Weights of a small GPT-style language model, trained from scratch on English Wikipedia.
Size: 21 layers, width 384, MLP 1024 SwiGLU, 35.7M parameters.
Architecture: RMSNorm before each block, rotary positions, no biases in attention or MLP, tied embeddings.
Each number is 128 + 32 x the weight over its row's rms, rounded and kept within 0 to 255. Layers, rows and columns count from 0. The size above them is the row's rms in percent of the matrix's.

# layer 18 MLP up, 1024x384, rms 0.128, rows 422-456, columns 128-191
size [101  93 103 104 111 100  97 100  98 101 100  95  89 104 101  93 105 106  98 105  92 102  98 100  96  98 104 100 103 107  97  97  99  97  98]
[[112 144 127 186 162 123 142 127 113 161 167 203 132 122 117  61 125 103 118 127 175 170 107 150 128 174 156  64 107 114 126 117 170 121 107 165  76 117 142  96 146 170 115 145 188 141 136 171 127 119 110 114 170 132 106 176 139 125 138 142  81 143  78 129]
 [131 188  93 150 145 123  90 139 184 129 172 155 106 189 168 154 109  98 149  91 141  87 150  97 127 108  62 174 145 150  96  97 128 125 129 130 124  58  95 132 101 108 145 117  99 115 105 147  74 114  93 139 137 110 134 116  54 121 117  89  91 154  99 182]
 [132 105 161  80 171 115 171 117 106 117 160 144 103 126  88 117  99 149 165 230 151 103 134 109 153 124 137  95 109 109 136 126 172 119  99 120 105 122 113  69  96 200 103 151 145 176  65  77 142 102 118 143  96 106 176 105 131 107  42  75 132  90 119 115]
 [149 111 106 137 121 122 112 123 163 110 158 140 144 161 182 147 134 116 121  88 152 128  86 176 143 116 100 170 111 105 133 128  56 141  83 118  93 121 113 109 172 147 146  82 176 132 126  71  86 133 142  64 162 110 123 162 173  81 108  62 117 161 159 114]
 [193  88 123 131 127 157 128 171 168 107 137 149 140 151  74 130 113 150 157 114 162 121 153 104 137 164 118 166 142  89  69  96 141  90 128 100 153 116 168 112  98 115 162 132 102 128 134  73  86 179 172  87 101 141 119 129 154 192 134  63 121 150 120 148]
 [ 75 126 142 124 138  92 112 115 106 133 135 172 181 150  89  62 200 149 122 113 159 130 151  99 108 107 183 114  76 160 122  97 152 127  85 141 203 158  60 140 113 148 133 103 153 146 109 108 117 119 157 143 160  93 152 144 123 168 104 164  66 119 188 163]
 [102 136 106  91 140  91  83 147 116 140 176 100  87 157 133 173 129 120  89 155 105 147  98 139 158  87  95 116 130 156  87 147 109 102 126  95 112 121 101 142 105 113 120 136  97 112  65 170 131  74 135 181 184  78 107 157 185 106 122 107 161 119 147 122]
 [137 136 130 162 128 102 144  84 113  85  81 136 113 151  93  82 126 152 116 108 121 205 138 135 111 126 171 122 168 149 126 115 163 102 133 152 129 142  73 106 162 107  83 150 114 117 130 131  40 165  94 163 148 124 165 111 144 153 140 123 102 132 118  92]
 [101  87 118  50 146 129 114 142 151 131 138 118 190  88 192 128 178 156 152 121  94  80 140 112 173 121 127 165 118 164 121  80 118 147  96 160 188 140  88  96 104 120 146 182 139 133 143 116 121  76 141 105 115  47 101 104 102  79 153 133  91 124  87 144]
 [123  89 165 127 117 132 117 147  83 104 129  50 132  83 114  96 159  97 113 118 205 176 176 156 161  97 104 130  63 119 114  93 164  98 124 150 118 157 156 120 110  96 145 137 149  91  72 138 152 162 147 167 122  62 147 142 104 135  92 136 141  91 131 119]
 [102 131 171 165 128 113 172 152 115 139 153 127 131 129 147 143  43  85 154 158  87 115 135 160 124 132  90 156 205 162 127 112  92 101 213 157 154 128 119 127 134  90 121 144 127  93  76 110 195 158 128 140 159 115  27 132 188 120 108 114 143  50 129 154]
 [181 111  60 161 184  90  99 163 106 126 102 126  86 115 114 126 110 129  88 178 179 146 127 204 157  67 147 136  90 139 134 101 103  89 180 104 183 110 154 174 143 140 121 141 120 112  51 138 136 156  90 128 169 102 113 107 142 115 186 123  75 117 165 137]
 [ 98  63 140  91 178 130  90 132 123 149 105 147 135 133 195 163 100 112 131 163  88 129  64 125 180 131 136 145 149 142 168 144 106 130 164 102 125 100  66 147 165 110 108  80 146 127 149 103 167 130  87  88  88 150 157  98 152 137 146 151 131  83 181 104]
 [103 155 126 154 178 103  99  77 140 152 211  95 100 101 124 173 128 146 116 108 137 161  96 154 105 120 132  82 112 106 120 111 126  82 125 170 120  94 141 125  67  95 131 137 125 126 105 130  38 127 146 139 127 138 157 140 112 109 145 136 120 143 132 175]
 [176  87  84  75 107  79 123 125 142 120 142 125 166 148 136 189 150 134  79 165  82 119  93 114 126 144  85 118 116 122 128 170 140 122 104 151 177 149  66 156 139 154  76 148 106 145 127 154 139 103 116 167  93 160 152  64  80  92 102 138 206 169 134 135]
 [ 98 130  71  89  82 131 134 167 131 172 141 149  98 121 142 161 120 161 107 119 135 119 162 162 135 122 113 128 105 156 147 111 180 100  97 106 166  77 134 131  51 160 116 126  96 169  81 126 179 123 150 173 127 128 123  89 102 138  99 148 168  92 116 147]
 [ 48 137 125 141 132 123 170  62 192 234 119 126 189 109  79 157  91 138 107 157  35 112 134 148 141 120 139  78 150  57 106 187 122 122 181 115 147  94 159 137 184 135  94 158 105 117 125 184  95 186 151 170 116 103 110 214  40 100  75 112 152 131 140  92]
 [140 220  93  68 138 105 129 161  67  93 134 145  93  43  84  93 162 140 152 165  69 148 111 146 156 167 155 129  48 165 115 143 136 127 129 145 143 159  95 167 177  84 139 147 147 111 142 152 138 130 120 106 127  87 181  99  94 106  98 208 136 169 144 153]
 [ 97 124 153 133 113  70 128 199  70 139 135 132 165 153 166 164 171 149 114 165 145 177  95  99 132 119 125 120  95 108  79 170 136 146 141 164 108 159 147 109  82 165 129 161 186 166  96 140 182 151 151 135  99  71 116 122 133 113 125  69 134 139  84 121]
 [135 104 111 110 156 151 100 117 104 146 139 192 112 106 105  89 104 189 118 129 164  94  61 109  74 142 127  98 121  94  77 139 102 112 145  98 115 135  86 143 118 132 114 167 107 137 119 101 140 106 145 177 112 167  77 192 142 150  97  43 196 179 133  86]
 [152 114 139 144 123 154 119 149 148 149 155 124 116 132 124 160 134  93  59 108 144 112  82 107  35 100 164 184 108 186 158 192 125 144 156 192 127  98 105 100 134 134  98 156 156 126 157 138 125 164 127  86 145 101  94 179  81 132 160 109 154 114 136 149]
 [ 96 149 123 109 159  72 150 131 117 148 153  69 107  88 153 114 134 152 193 108 132 103  69 108 142 128 175 149 157 114 174 132 134  81 157 106 127 100 100  66 142  93 184 123 116 144 111 128 158 141  89 135 172 144 139  68 163 129 118 143  68 111  95 140]
 [ 93 147 193 147 155 170 112 125 102 163 111 176 170 162 100 124 144 135 109 165 125  82  96 139  83 123  75  76 168 142 115 164 137 139 163 132 172 111  83 130 126 111 123 174 162 156 134  99 153  89 136  79 122 118 131 123 140 181 168  99 110 145 121 113]
 [158 136 132  75 104 106 120 118 168 141 108  66 146  63 126 144 124 138 181 102 103 153 110 113 157 113 121 138 116 115 151  99 158 113 101 169 129 191 115 156 130 132 131 169 150  68  99 130 120 128 176 204 211 110 126 177 144 123 104  82 109 130 125 186]
 [159 145 103 154 124 155 128 147 142 208 122 126 150 159  56 191  78 147 125 102 184 104 100 166 154  97 126 170 137 131 165  98 110 127 111 150 100 119 111 148 148 136 110  97 145 172  86 171 138 143 169  80 149 126 125 109 147 148 166 129 108 145 172 176]
 [159 109 127 191 168 126 146  69  78  81 121  73 107 165 133 131 181 143 157 152 153 151 167 150 148 120 121  95 162 180 113 117 102 139 134 128 116 167 125 174 168 104 171  90 105 109  99  63 146 123 165 117 116 136  70 175 156 117 110 167 162 101 129 128]
 [129 117 166 188 223 141 121 112 117 133  92  46 213 145 158 166  89 116 160 121 117 143 129 156 152 176 128 138  61 131 116 140  66  91 113 150 160 156 173 105 156 121 172 153 147 147 112 126 121 124 139 165 133 144  86 181 139 191  92  96 159 127  67 165]
 [ 97 124 103 109 123 113 125 146 106 155 128 163 150 162 145 152 119  91 128 135  86 135 194 120 136 142 127 138 116 168 149 123 168  79 125 107 132 132 100 159 116 166  71 131  94  99 143 129 177 135 136 100 134 116 162 146 165 111 148 145 130 125 145 124]
 [148 138 168 134 212 137 152 130 124 108 141 117 141 181 128 149 126 132 159 126 101 137 115 192 125 136 118 155 125 157 100  90 137  86 120 107 151 137 132 127 126 131 129 173 113 164  77 130 136 130 166 156 142 100 110  97 148 129 101  88 146  89 162 130]
 [130 101  76 140  91 146 133 121 108 113 159  98 111 179 112 110 152 103 117 165  87 147  64 151 151 111 148 130 141  69 166 168 118 176 125  45 132  74 116 137 145 124 125 143 106 124  70 113 142 153 103 195  93 197 145 116 144 154 213 141  91 145  95 100]
 [132 177 117 119 139  96 140 156 133  64 152 154 139 161 115 155 100  56 142 118 171 138 151 156 147  33 130 141 119 126 115 158 201 138 116 169 148 118 103 100 158 118 123 116 117 126 158 169 121 143 179 115  64 147 130 128 159 150 107 136 125 143 166 176]
 [123 134 106 133 206 123 133 160  86 123  97 117 125 136 126 118 163  99 111  63 178 160  93 151 113 153  91 190 172 106 110 174 191  54 154  97 139 143 119 115 146 116 118 158 144 133 136  90 146  84 151 111 110 185 126 139 117 108 131 107 154 183 143 136]
 [132 123 100 139 100 133  98  88  88 130 168 134  96  99 173 152  99 113 122 163 155 140 106  74  88 123 125  62 132 115 108  96 139 164 104  90 133 125 116 109 156 126 132 161 141 134 148  69 108 113 148  63 160 125 191 137  94  56 141 110 177 128  89  94]
 [160 127 181  62 101 105 125 142  81 122 147 135 115 147 114  82 140 116 110 135 175 142 102 109 155 133 183 205  93  79 145 143 106 163 137 142 119 145 107 133 183 107  65  83  71 126 165 127 134  92 149 123 126 102 157 127 142 131 174  86  85 106  97 158]
 [138  71 134 143 191 144  72 167 126 123 147 146 117 111  96 174 122 132  93 106  73  82 110 105 126 126 172 134  96 122 124 141  89 128 172 162 174 100 165 159  84 209 172 113 116  73 131 126  81 123 121  97 142 118  53 159 116 117 104 180 131 117 123  82]]
# layer 18 MLP down (transposed), 1024x384, rms 0.186, rows 422-456, columns 128-191
size [103  97 100 100  85  99 104 101  89  99  98  96 100 102 101  96 101 100  93 104 100  97  97  92  99  96  98 101 101 107  99  95  97  99  98]
[[102  93 160 155 113 152 173 139 139 114 139 156 163 187 197  37 124 123 138 141  86 100 164  79 125 143  81  95  76 143 137 147 151 163 157 140  81 119 167  70 100 137 140 119  84 147 163 121 147 136  58 164 138 147  62 108 149 144  79 151 142 126 115 114]
 [ 80 134 109 125 132 143 111 123  90 150 110 101 201  92 148 113 128 142 114  99 134 181 157 122 123 169 108 141 141 154 150 112 141 119 111 157 168 163 101 159 119 183 113  65 122 159  95 155 181  80  45 112 255 132 115 162 145 143 159  96  56 100 127 105]
 [157  98 118 154 143  73 142 158  92 150  64 121 122 139 150 135 146 100 223  47  89 159 131 139 144 155  78  94 114 103 144 164 119  97  92  82 127 123  89 123 133 123 118 135 120 126 124 194  96 125 113 139 131 136 145 120 139  66  97 133 109 160 109 130]
 [137 117 157 117 186  68 142 157 165 147  68 116 166  66 148  92 143  92  91 142 173 103 143 130 140 164 137  87 149 148 146 108 150 178 138 124  58 165 108 196 151 110 134 149 153  94  60 148 140 135 150 134 104 104 155 100 114  61 185 157 144  85 148 105]
 [ 59 153  87  90 129 139 140  95  96 117 152 100 119  88 174  89 137 126 128 122  81 134  80 143 152  83 123 150 125 127 163 143 126 156 117 150 108 108 112 196 144 118 110 129 140 150 138 186 163  81  94 148  24  87 164 123  95  69 150 192 144 116 105 111]
 [139 131 120 150 110 158 149 143 107 142 115  97  97 110  92 177 121 167 160 164 115 110 129 130 142 204 107 156  72 128 115 157 102 158 121 161 154  84  64 172 128 131  94 155 104  82 135 125 150 109 132 135 128 107  37 123 136 148 146 175 156 134 127 128]
 [174 106 143  69 142  98 120 129  89 137 117 145  77 135 100 127 202 114 106  96  89  71 153 171 146 108  57 165 151  83  69 122 144 157 136 131 179  77 209 155 135 129 113 117 156 174 133  68 152 104 116 150  90 137 101 137 140  77 119 147  52 122 173  55]
 [161 119 133  95 153 128 172 118 182  94 125  82  95 133  95  83 116  98 113 143 173 143 144  95 121  95 149 141  97 152 134 132 109 114 159  89 158  75 109 147 109 116 134  70 111  80 172 182  80 170  48  86  92 106 166 129 110  79 106  90 146  89 117  68]
 [147 120 182  81 119 105 136  78 181 138 115 123 102 159  74 153 165 103 131 135 101 133 102  85 121 132 122 122 157 142 138 114 123  60 152 176 130  75 144 164  50  86  92 151  83 127 225 116 121 133 138 131 138 102  69  94 121 133  94  78 110 103 112  89]
 [120 119 124 169  92 111 201 140 165 146  96  84  46 174 101 181 110 117 143 188 123 106 151 103 132 149 107 145 190 110  82 111 126 125 132  95 135 109 108 171 197 117  99  75  98 152 133 186 160 112 122  68 171 127  88 151 117 166 144  97  89 122 148  82]
 [164 112 140 195 118 158  73 137 164  86 106 102 148 140 134 148 112 123 122 148 145  85 118 118 140 176 150 131 194 140  78  82 137 139 147 159 193  98 104 163  85 117 145 107 131 102 102 165  73 149 148 140   0 140 101 137 129 123 155 161 147 146 159 101]
 [152 123 147 102  59 150 107 153 180 180 151 111  82 132 112 149 112 136 151  87  92 161 127 140 141 158 111 208 132 139 118 162 194  99 166 128 173  69 161 167 152 145 171 147 130 161 130  98 197 197 180 186 169 137 104 148 157 147  90 126 131 141 103  79]
 [130 151 150 165  54 170 119 101 104 106 124 122 106 173 111 137  74  99 131 166 124 153 176 108 121 136 145 132 123 127 105 114 125 128 168 150 130 153 153 107  82 110 119 143 152 137  94  88 166 189 149  89 255 130 203 102 149 146 117 116 182  96  91 133]
 [136 159 106  74  70 188 117 182 123 136 139 149 161 127 182 138 157 142 152 169  92 132 105 124 162 111 155 110 110 132 156 121 163  86 140 128 120 177 180 138 172 148 145 123 173 169 161 165 116  90 135 196  70 124  85 108 113  69 145 121 155 118 133 131]
 [117 131 103 133  82 118 139 105 128 139 121 148 137 162  89 182 100 148 166 146 103 168 181 131 132 152 110  74 164 176 127 106 140 140 160 144 125 170 139 139 131 154 141 120 147 163 118 127 130  74 160 157 128 131 139 121 137 117 134 119 141 128  75 127]
 [139 122 104 100 148 143 128 169  98 112 157  83 114  49 127  80 114 131 156 104 184 128  64 113 109 158  59 103 170 115  87 113 119 104 134 167 127 176 146 128 158 103  89 128  95 113 110 143 139 169 130 135  67 105 102 137 111 120 151 123 111 105 133 100]
 [107  37 118 195 112  85 116 173 181 142 149 162 124 156  92 165 141  91 178 108 141 116 135 151 112 138  68 112 129 107 211 104 118 165 141 171  93  85 148  97 147 160 146 121 146 116  77  61 144 145 117 187 175 123 102  99  60 133 108 118 144 153 162 152]
 [111 145 140  84 101 125 123  95 154 146 100 140 164 107 149 160 116 126 142 144 110 140 144 140  58 144 171  48 147 103 154 161 147 125 129 177 158 171  59 171 129 184  90 144 134 114 128 112  79 141 134 126 128 174 133 124 111 103  91 108 225 131  89 110]
 [139  97  72  82 125 154 112  81 164  97 106 163 160 131 131 185  94 122 101 148 129 135  83  84 137 101 181 178 178 118 156 133  98 148 132 127  74 164 143 107  84  37 146  89  94 213 138  95 124 141 108 138 112  73 111 172 119 193  98 124 101 126 197 150]
 [114 114 119 164  99 137 120 181 185 104 113 147 142 168 121  74 107 117 148 179  30 160  84 172 127 193  86 147 155 144 103 116 143 130 139 138 204 120 140 115 141 146 184 144 129 112 116 124 152 119 109 126 142 145 144 156  83 117 138 113 130 114 145 150]
 [ 89 156  74 118 184 136  95 151 110 126 144  52 122  67  70 174  76  93 130 151 152 155 100 123 121 127  90 120  84 119 148 184 148 117 103  76 127 164 112  99 142 135 114  84 123 117 133 135 153  33  82  88 123  92  92 133 116 104 147 109  79 165 103 151]
 [142 121 120 192  82 121  77 133 119 103 109  89 136 104 121 114 122 112 131 151 111 124 138 120 149 120 121 144 145 156 163 136  95 111 137 189 105 123  97 149  89 146 120 185 182 109 149 154 129 154 154 109 214  74 155 146 125 110 141 143  53 129  73  95]
 [145 135  63 159 109 159 150 141  52 143 150  89 103 141 148 154 124 139 124 170  88 132 126 196 172  83 155 127 164 162 143 110 130 130 179 173 155 137 123  98 120 167 117  85 123 181 141 114 141 102 130 125 235  90 156 141  84 105  70 133 124 100 128 133]
 [121 142 133  94 139 121 123 127 118 105 114  90 159 142  87 129 123 115 109 134 118 123  87 118  62 112 154 147 154 119 184 118  85 144 107 145 114  95 110  71  98 155 144 106 143 147 105 129 171 111 131 100 174  60 178  93 114 141  90 113 103  94 178 105]
 [126 160 172  96  83 108 161 101 125  93 185 116 148 114 136 157  90  55 157 156 119 160 120 102 122 123  66 107 108 116 110 123 133  98 113  79 107  97 149 161 110 156 124 121 146  95 137 149 104 140 157 161 210 128  99 149 112 110 167 126 116 175 114 175]
 [ 84 136 127 112 128 145 136 115  92 188 131 140 125 165 133 101 131 167 152  85 127 193 113 125 181 153 133 117 143  67 115 139 139 118 119 108 104 102 127 125  66  88 157 134 152 151 165 124 122 130 111  96 120 128 114 160 120 167 113 175 103 132 150 179]
 [122 143 115 138 138 147 101 157 110 164 140 193 107 153 116 146  95 182 136 166 110  87 147 131 109 125 115 134 141 131 140 134 122  59 142 160  97 119 107 115  90 110  87 134 146 134  69  94 130  70 109 146 107  75 106 123 112 133 172 129 149 156 137 135]
 [129  78  94 113 125  87   0  66  87 145 155 115 145 160 118 134 162  26 106 158 107  77 173 121 116 121 161 148 154  94 142 114 173  77 141 185 171 119 194 136  90 174  91 120  96 201  65 180 110 104 147 108 126 111 100 196  76 131 101 195 142 113 115 134]
 [ 97  65 146  85 123 151 102 118 137  94 135 122 136 106 162 126 141 166  98  95 132 127 147 150 151  98 144  90 145  63 134 112 153 160  99 176 147  94 107 115  85 132  94 152 109 147 146 168 113 173  77 133 109 127 111  98 121 147 116 129 117 136  96 137]
 [133 112 156 119  87 148 140 208 144 118 148 164 173  99  84 140 106 159  99 116 144 130 142  63 116 184 136  74  96  95 113 165  73 133 133 192 135  76 127  94 122 137 148 159 131 133 136 169  84 140 131 180 170 128 139 129 139 132  86 152  96 117 130 178]
 [114  66 170 152  96 102  84 169  94  77 167  65 158  77 153 115 130 163 111 128 114  76 173 121 198 112 145 137  82 238 129 114 159 116 127 149 122 133 171  84 139  76  62 148 148 149  94 138 139 111 156 137  44 105  88 167 141  77  95 140 131 148  83  97]
 [147 191 181 131  90 136 127 155 146 136 114 132 102  94 145 171 167 145 116  94 142 123  87 164 227 108 176 178 162 147 165 113 166 115 165 129 113 160 226 120 110 109 120 122 139  66 153 121 143 149 129 161 150 145  99 147 174 106  93 114  62 112 158 112]
 [ 57 127 128 135 143 109 143 139 139 178 121 150 151 119 133 126  90 123 168 120 122 127 144 118  72 122 138 173 147 108 145 162 126 137 138 206 140 167 196 155  85 164 161  86 147 121 135 194  61 148  75 109  91 157  96 119  84 100  93 112  94 184 144 108]
 [159 104 100 138 166  96 160 129  94 121 121 103 154 152 150 143 127 132 132 108 136 101 124 126 119 117  83 119 139 113  83 144 175 133  52 151 101 141 112 145 157 173 173  63 156  72 107 126 163 158 104 143 163 148  97 105 114 198  97  80  84 114  63 142]
 [127 111 140 106 140 177 104 161 112 139 140  96 146 105  47 148  94 107 134 147 146 125 139 123 126 162 155 136 157  62 135 115 104 133 100 138 122  82 107 155  99  91 110  93 102 169 148 118 119 149 147 125 176 147 163 141 137 152 163 194 111 111 143 144]]
# layer 18 MLP gate, 1024x384, rms 0.121, rows 423-457, columns 128-191
size [ 99 103 103 118  99 103 101  87 104 103  99  91 100 101  92 100 101  97 100  93  97 103 104  96 100 103 101 100 105  96  90 100  96 101 102]
[[ 94 166 126 145 120 143 119  96 144 143 141  78 156 125 146 108 138 101 165 119 133  90 104  98 142 178  98 196 128  98 136 153 152 160 148 114  43 112 162 136 129 152 117 171 147 147 112 209  76 126 106 138 131 123 172 104 104 112 136  63 115 141 178 117]
 [157 137 137 166 149 141 107 124 102 134 183 147 119 124 148 167 122 122 108  98 136 111 128 121 116 110 127  80 155 116  97 114 120 183  91 123 189 133 120 190 202 158 108 157  83 150 141 132 102 121 115 144 112 188 133 114 141 163 130 154 125 187 128 110]
 [ 65 176 190 133 135  81 171 125  73  96  92 107  82 116 108 103 163 111 108 136 214 123 123 121  95 144 145 129 103 159 152 135 122  94 160 162 175 128 147 134 111 108 125 113 112 133 117 112 148 124  38 139 117 130 111 136 157 139 145  97 124 133 130 146]
 [177 100 196 127 104 123 130 155 156 117 151 144 102 144  66 110 126 124 139 134 173 127 175 132 121 130 140 164 154 125  94 118 135  89 108 143 199 119 167  85 128 127 165 101  93 122 128  47 118 179 143 128 111 165 115 104 111 144  80 107  81 180 137 168]
 [116 106 175  89 195 109 163 118 169 184 115  57 144  94 149 203 106  95 126 169 109 131 105 124 158 117 136 121 149 112 136 138  93 110 121 168 107 111  76 124 155 123 144 130  89  72  69  62 126 100 151 117 153 114 161  67 125 185 125 103 147  81  51 137]
 [136 157 158 149  88 127 141 150 149 169 166  73 177 130 160 106 132  99  89 126 141 116 139 148 143  66 160 118 141 147 110 131 104 136 142 120 128 126  79 102 107 136 104 136 161 131 179 140 150 129 172  96 105 132 134  78 117 151 130 141 130 124  78  67]
 [162 134 128 135  72 151  55 111 121 123 120 107 113 140  71 161 171 121  90 121 145 109 154  90 127 163 128 138 103  65 122 168 161 151 109 126 114 156  69 184 116 161  57 141 118 126  74 169 152  75  65 167 127 144 157 153 129 165  68 105 155 159  61 143]
 [170 217  90 100 152 126 125 212 166 154 164 106 137 139  99 138  95  46 165 178 113 107 137 175  96 103 102 167 170 105  72 189 125 193  88 113  93 146 111 123 172 106 162 134 119 132 118 135  87  99 163 133 130 134 132 115 105  73 149 108 121 181 157 157]
 [165 151 181 134 125 199 141 133 140 112 139 132 121 109 126 139 146 135 147 119  67 179 141 144  83 141 109 206 100  96 106 147 112 118 124 170 138 130 110 120 142  91 129 161 133 139 139 106 133 105  83 153 115 106 133 150 184 148 136 110 171 134 134 135]
 [127 117 162 140 171 174 128 182  81 154 110 156 159 127 103 161 154 192  97  65 167  91 176 132 131 150 116 149 183 168 113 128 135 118 141  84 175 100 110 126  95 146 122 139 108 102 115  93 117 141 165  73 188 158 117 149 154  73 155 138 122 162 121 151]
 [129 148 138 118  75 156 149 160 133 142 150 130 175 157 125 140 124 122  78  94  91 145 153  92  82 118  84 142 142 150 156 128 193 118 113 126 115  61 145  69 126 125 151 130 128 127 158 140 111 152  96 121 102 173 181 120 106 136  87 139 196 184 147 130]
 [121  64 108  70 148 149  84 156 135 188 116 128 109 117  98  87 158 166 179 117  54 163  33 171 154 132  89 104 114 109 125 147 101 140 105  77 120 154 120  98 113 130 142  80 133 109 139 146 155 119 131 109  88 168 194 133 147 148 145 145 184  80 153 102]
 [117 137 148 123 103 156  66 112 116 185 131 118 147 105  86 203 119 100 141 166 154 124 142  91  73 176 125 113 127 115  96 109 124 125  90 125 133 125 129 135 179  87 149  93 133 167 136 113  74 135 131 102 136 126 145 122 101 157 135 180 114 115 182 166]
 [143 175 127 134 187 155 139 113 118 120 112 147 147 148 114  89 124 141 127  92 162 126  91  92 139 161 152 118 131  51 204 139 127 156  51 120 145  99 166 138 108 133  79 132 151 165 162 145 119 149 103 129 114 160 116 163 162 105 129 182 158 137 121 123]
 [115 140 115  95 130 118 119 118 150 148 130  80 154  79 139  89 150  73  89 111 127  93 106 117  83 172  37 149 124 120 102 179 118  84 166 168 128 105 121 112 126  98 150 173 101  93 135 159 142 148  84 115  54 150 144 105 196 178 134  78  89 191 156 142]
 [168 146 102 148 120  81  70  91  77 144 106 159 184 119 182 140 114  80 156 119  95 100  96 147 127 132 145 138 118 140 137 105 138 146 141  90 122 146 114  90 125  99 141 128 126 136 102 151 146 107 126 105 144 126 159 114  71 171 132 113  54 140 145 139]
 [118 122 131 151 120 126 150 121 101 125  78  82 108 121 115 147 140 115 130 166 143 137 144 127 129 116 133  90 171 163 139  69 114 127 117 145 170 143  60  56 110 105 138 122 174  74 140 189 124 179 105  56 122  86 107 140 185 178 185 147 149 104 151 162]
 [102 112 139 168 176 130  73  99 141 139 167 162 131 147 124 113 198 158 155  68 154 134  96  59 110 173 113 146 163  77 107 173  99 191 207 105 150  98 138 156 118  78 176 167 179 129 122 145 154 133 150 114 118 157 154  72 151 152 125 122 161 125 124  99]
 [126  79  87 171 103 117 132  83 114 160 129  49 125 106 142 118 121 159 109 131 182  78 124 156 185 140  92 168 111 120  68  86 135  86 165 111 164 113 185 169 151 160 144 130 158 137  94 152  83 129 142  93 155 140 131 105 131 204 102 126  75  61 128 144]
 [ 93 128 126 145 115 133 132 115 196 127 121 126  93 128  88 110 144 133 136 102 180 136  90 174 140  88 113 110 145 113 180  99 141 144 123  85 137 129 148 124  35 128 160 156 121  75 105 108 105 124 122 126 126 147 101  98 112 111 142 113 102 136 120 123]
 [113 148  95 117 157 152  83  93 156  23 151 100  97 153 131 212 143 162 124 182 110  86 124  99 156 112 113 115 124  93 154  73 162 144 110 141  60  95  45 175 131 121 131 139  92  93 155 210 182 163 126 160 148  70 170  76 117 130 105 161  76  95 106  26]
 [106 126 151  89 143  98 150 132 127 143 190 158 169  98 139 153 156  88 154 164 134 134 152 118 122  94 114 154  85 118 118 125  92 129 155 142  67 120 124 144 129 184 172  80 169 142 138 132 142 145 143 100 175  99 145 100 118 142 101 156  96  37 132 102]
 [ 98 157  81 124 121 119 171  62 145  97 197 103 150  59 109 109  95  98 164 119 139 164  69 180 196 156  34 131 172  81 133 152 101 109 111 159 116 116 113 189 124 117  56 168 156 164 123 148 125 142 165 191 218 129 101 107 132  89 104  62 142 142 116 185]
 [145 172 154 163 167 100 131  59 154  98  94  60 127 111 116 100 117 100 166 107  63 112 141 179  76  93  67  88 137 156 121  89  75 160  96  87  91 165 157  71 199 102 105 143 159  93  91 127 174 116 123 135  94  91 110 155 117 152 110 161 127 184 112 105]
 [121 120 111 126 103 155 201 123 172 185 112 151 139 109 140 140 106 183  89  93  74 134  90 159 143 124  78 104  47 152  78 168 146 131 112  97 117 158 137  37 143 144  96 150 115 146 204 130 117 131 119 126 119 125  88 105  91  66 114 154 127 139 165 116]
 [146 163 116  94 151 138 106 154 140  73 146 160  97 117 122 130 143 123 135 140 153  96 120  82 172 176 199 122 149 114 105  70 197 104 116  75  99 161 102  74  92 132  92 139  99 172 171 110 150 156 145 108  80  92 125 133 111 129 150 176 138 146 131 124]
 [155  85 125 105 207 183 152 104 130 179 168  90  91 175 149 123  90 168 168  91 130 150 196  90 185 140 160 181  95  96 150 153  91  91  87 180 113 130 126  86 127  60 152 150 158 115  99 101 114 111  91 118 124  93 110  94 147 118 144 168 112 116 118 119]
 [126 191  71 151  99 130 109 113 159 130 143 122 129 116 162 167  90 159 189 117 124 160  82 104 114  95  74 181 124  92 136 118 117 109 139 123 159 119 181 100 104  65 152 126 166 190 113 107  85 117  55 145 151 157 126 123 132 149 131 102 136 107 163 134]
 [135 147 148 205 148 164 114 175 162 161 153 175 138 110 168 125 148 129 159 125 131 164 134 130 140 105  73 203 141  33 131 154 151 139 109 133 188 103 108 125 128 118  79 129 145 142 155 171 129 123 109  95 116 169  97 122  63  76 105 169 125 121 114 157]
 [136  68 173  93  90 134  95 116 125  53 122 120 140  80 111  77 121 122 154 207 180  69 113 103 189 125 114 146 141 175 170 157 120 127 102  43 197 121 112  92 148 140 127 117 100 186 109 117 133 106 170 119 117 121 142  91 162 112 174 123 138 107 111  82]
 [107 187 180  67  80 160 130  92 161 158 114 113 147 156 187 104 130 125 101  81 118 128  93 118 120 111  98 133 118 124  81  87 135 151  89  67  87  89  79 119 117 134 154 149 101 101 167 133 135 151 140  82 134 136 145 165  91  82 143 126 148 140 150 120]
 [118 154 177 130 115 170 145 146 109 143 145 138  95 129 168 164 142 135 160 160 115 172 145 135  90 129 105 119 154 145 164  88 138 194 128 134 140 130 168 129 136 157 135 127  74 138 170 149 167  86 117 103 111 114  75 136 127 190 157 169 117 133 150 144]
 [106 118 128 179  87  91 111 119 143 126  98 147 129  69 104 149 116 166 144 168 120 164 115 117 154 125 133 135 109 141 115 127 144 145 173  91 106 120 103 101 154  89 133 119 152 182 205 157 180 143 160 194 130 205  76 181 159 185 128 132  71 143  95 107]
 [103 120 104 153 164  82 167 130  97 132  93  86 134  85 152 161 108 141 110 121 122  88 126 175 131 144 128 137 127 143 125 211  83  56 130 206  82 183 158 109  87 155 117 135 219 113  84  57 133 169 149 145 123 130 122 199 187 144 156 131 112 109  92 198]
 [198 147  96 112 112  99 131 137 143 170  88 124 155 173 165  98 148 167 129 151 104 154 108 132 138 142  76 153 115  81 142 118 185 106 121 156 144 131 150 123 124  99  96 176  99 157 190 102 108 155 105 125 126 160 112 125 168 153 141 128  86 133 207  91]]